config = dict(
    norm='rmsnorm',
    positions='rope',
    qk_norm=False,
    parallel_block=False,
    init_std_qkv=0.0441,
    lr=0.0023,
    lr_mult_up=1.06,
    decay_fraction=1.0,
    decay_shape='linear',
    final_lr_fraction=0.0,
    train_tokens=82880000,
    steps=5059,
)
Each number is 128 + 24 x the weight over its row's rms, rounded and kept within 0 to 255. Layers, rows and columns count from 0. Numbers have three digits each. The size before them is the row's rms in percent of the matrix's.

# layer 10 attention value, 32x128, rms 0.134, rows 0-31, columns 64-127
096:136106133107152153120130095102076138122090156148161124147131162103137113132141140146093146173097102111110167125106178095098077156129102130105114125155108138100142176152156090108127126151103156
100:112127151128100162147141134176111116143138148151147157146155145137155159151126164092125119139108103110137109114084095095080118082109147149136094109085105130110145089104152131152160133087126129
096:126140127122115101132150129142182135044119118120112133124123116133168110148147110140118153132141093093115125097140141170095142110139068139121092152082153114099129137112151140171154140124123131
111:129147159096126123130116120130129124105121143110110120145097134108117161132078138160117175122138168141133160137141134125104138174160136148119114135135150133152145078066095154106123144154112144
099:144115153135102136089120144131028140146130134130112134117113094139118115135087142151119129085119142129118156103133192109120142106155133150112144104129121147124165127111153115098169144090085159
099:171132125121155137133168114144135121154104111132133154118146126123153105136130104135126194110107117107139143125139140108141151127124102185145134112150127159130134109149068115138129149154082166
100:104145115141089066117132163146132136172127126160149127120127141102142107112139136159155150119138191135137129160107089111109066107163121181125109086149133115091158136123131086123123155157151142
095:103141154134122155150150136129162116134141090079116148136092111161172105115112153095134148171147135113143132104146135103173090158118167146124089083097089116143121160149117140106113124167102189
088:159109124110131143101135101152177128127089141154113118121159112088141117140177102090124137158147136147108168135151097091150125125136121101147082094130101165158122121159132130121101125148151153
103:136141112126095115083152122170139106091146110160072115138126112091102125087149129113097131141123132140102083149117155139148085106107115134128188129120098132131159123120113120108138154159157113
102:094136094127128157102120099120152121190132132119120136133140181135148132155128114166128153131132140137150106136156160109143178143084124177123093089137115138153137082150128109119082143124140131
097:150139140123113146140116137143136063127135107130124116069139130120144173171140092148105087134124147121100073128169106134117083152121134138139149172164169079132114101140132089147147143149110140
096:108115127153117100156103144169151177151075133110179130122151125137127131146113151161121083142113119131137131110118108111141173128138123129165096160136157161101141158144105148121107109144144137
106:116113145146101071157106170173120094128147119126139073113134148143155126145118153122143119147105121094159100106140130145092171117129151114107178125157133117131128179071125155126094152131136175
102:135119135134130141148118135090119164151126145131127135103155114139157123116150175133150115112124156152103126096123104090149148172121145138140154102097150101142124124118116119141059148071158146
102:142104154114158158124149148154150116157129196150132104103169130123123118154098156126134135115109145155147132140133111090166091085140140162132167133100127154139133121146139155138132085126138091
103:170129137109137147083116117086134133130145093149141182100138140102092088105145131114088116156113124125092163125125098104107142122134122156082118105093089113118136165125097132151121137133115108
097:130114151124092193144107132096136131119140113126141082139114165138137124107121121130108130096138161158097123172112120153106149127135107074137124096083136106113150136160155120152147108114179118
112:148109170146127155160155170149121134134132075122154141160141110150078105127171132159096128133151139120128077099123142124103169117078079148141111129136151150145130153144125138111163108148114098
100:140139158098130125155129135168147103146141099161156085083148111132109133109128111090154115158093140119133118100112161128139097115162111120120093113134120120127111129139170119137099135152116127
095:119150118118158158101141113172124089139110102138078149100090168151114132156119175151097136137122112139107137177160128142105136146124172106153119123148145136172087134109085116119141144132115121
098:100150104112109143114120073108116144142122159067104136121137134179117158112130128095145135128129149143134135122102131121182128094120088152122164145145122177142149151113081081138165123134115118
096:169150140126170128163166111141131114087093119141168132109138122129169097130145175121140145098143115126121109136120137113118126174131111089131149081129130154106108135143133134113153130149107143
094:128143124104089100101143116137141134113157114097200141103150111142109113130137138118110154130149125116121106152159143144090129149134158162143119126098080107131145175146108156142130141117126127
103:117112129103177119122105142103184120127089133104067108130081134091155155072090090082111106136142141149128085096145136075106121107116132118123170150150185136098159145120115125134104137135140198
093:098117123133089136137102142093144156134134094192094131130126112128127131154140151133142185132140143175148140094106072157139134147119148135117103167113095141125092127133133136138107119137176114
108:125116103138123142105130145136139162129138077130136170155169117096119172141144088132099151142148122120115122061108110146127116096139098135134151153129129129095075126174114179119091139126141158
106:141132115108126128157092123133118127102134150147166164155137099133152159156083164178146119163090132135101119145091081134151140119124088127189129148151134183134123152148144140169103100144132160
104:121121128109074148107123120142120091107104183173132097101129141131173149108161072138155144138115147160119151134143119133138120144085118125148135115129093158127114108123121183151146107114136146
094:154126075179130151124171117121152114130142139116084121129158144058158130147130137082124118111098181177127141178125123134113118132099115110096132122119095139126079154133141121092133155143073144
101:091123127150145129111127109139137125082137112157117120114115157124164122156129146136153121127136121194144130098062121154125158129130121112167104132142171165133190113140115136128141148113072188
101:124098150129141093161104166139121133194146113087126106107145146122162107113113124145127115068111115132124123137125089094133130145131103155130147153112073104139124109172167142169147136123155116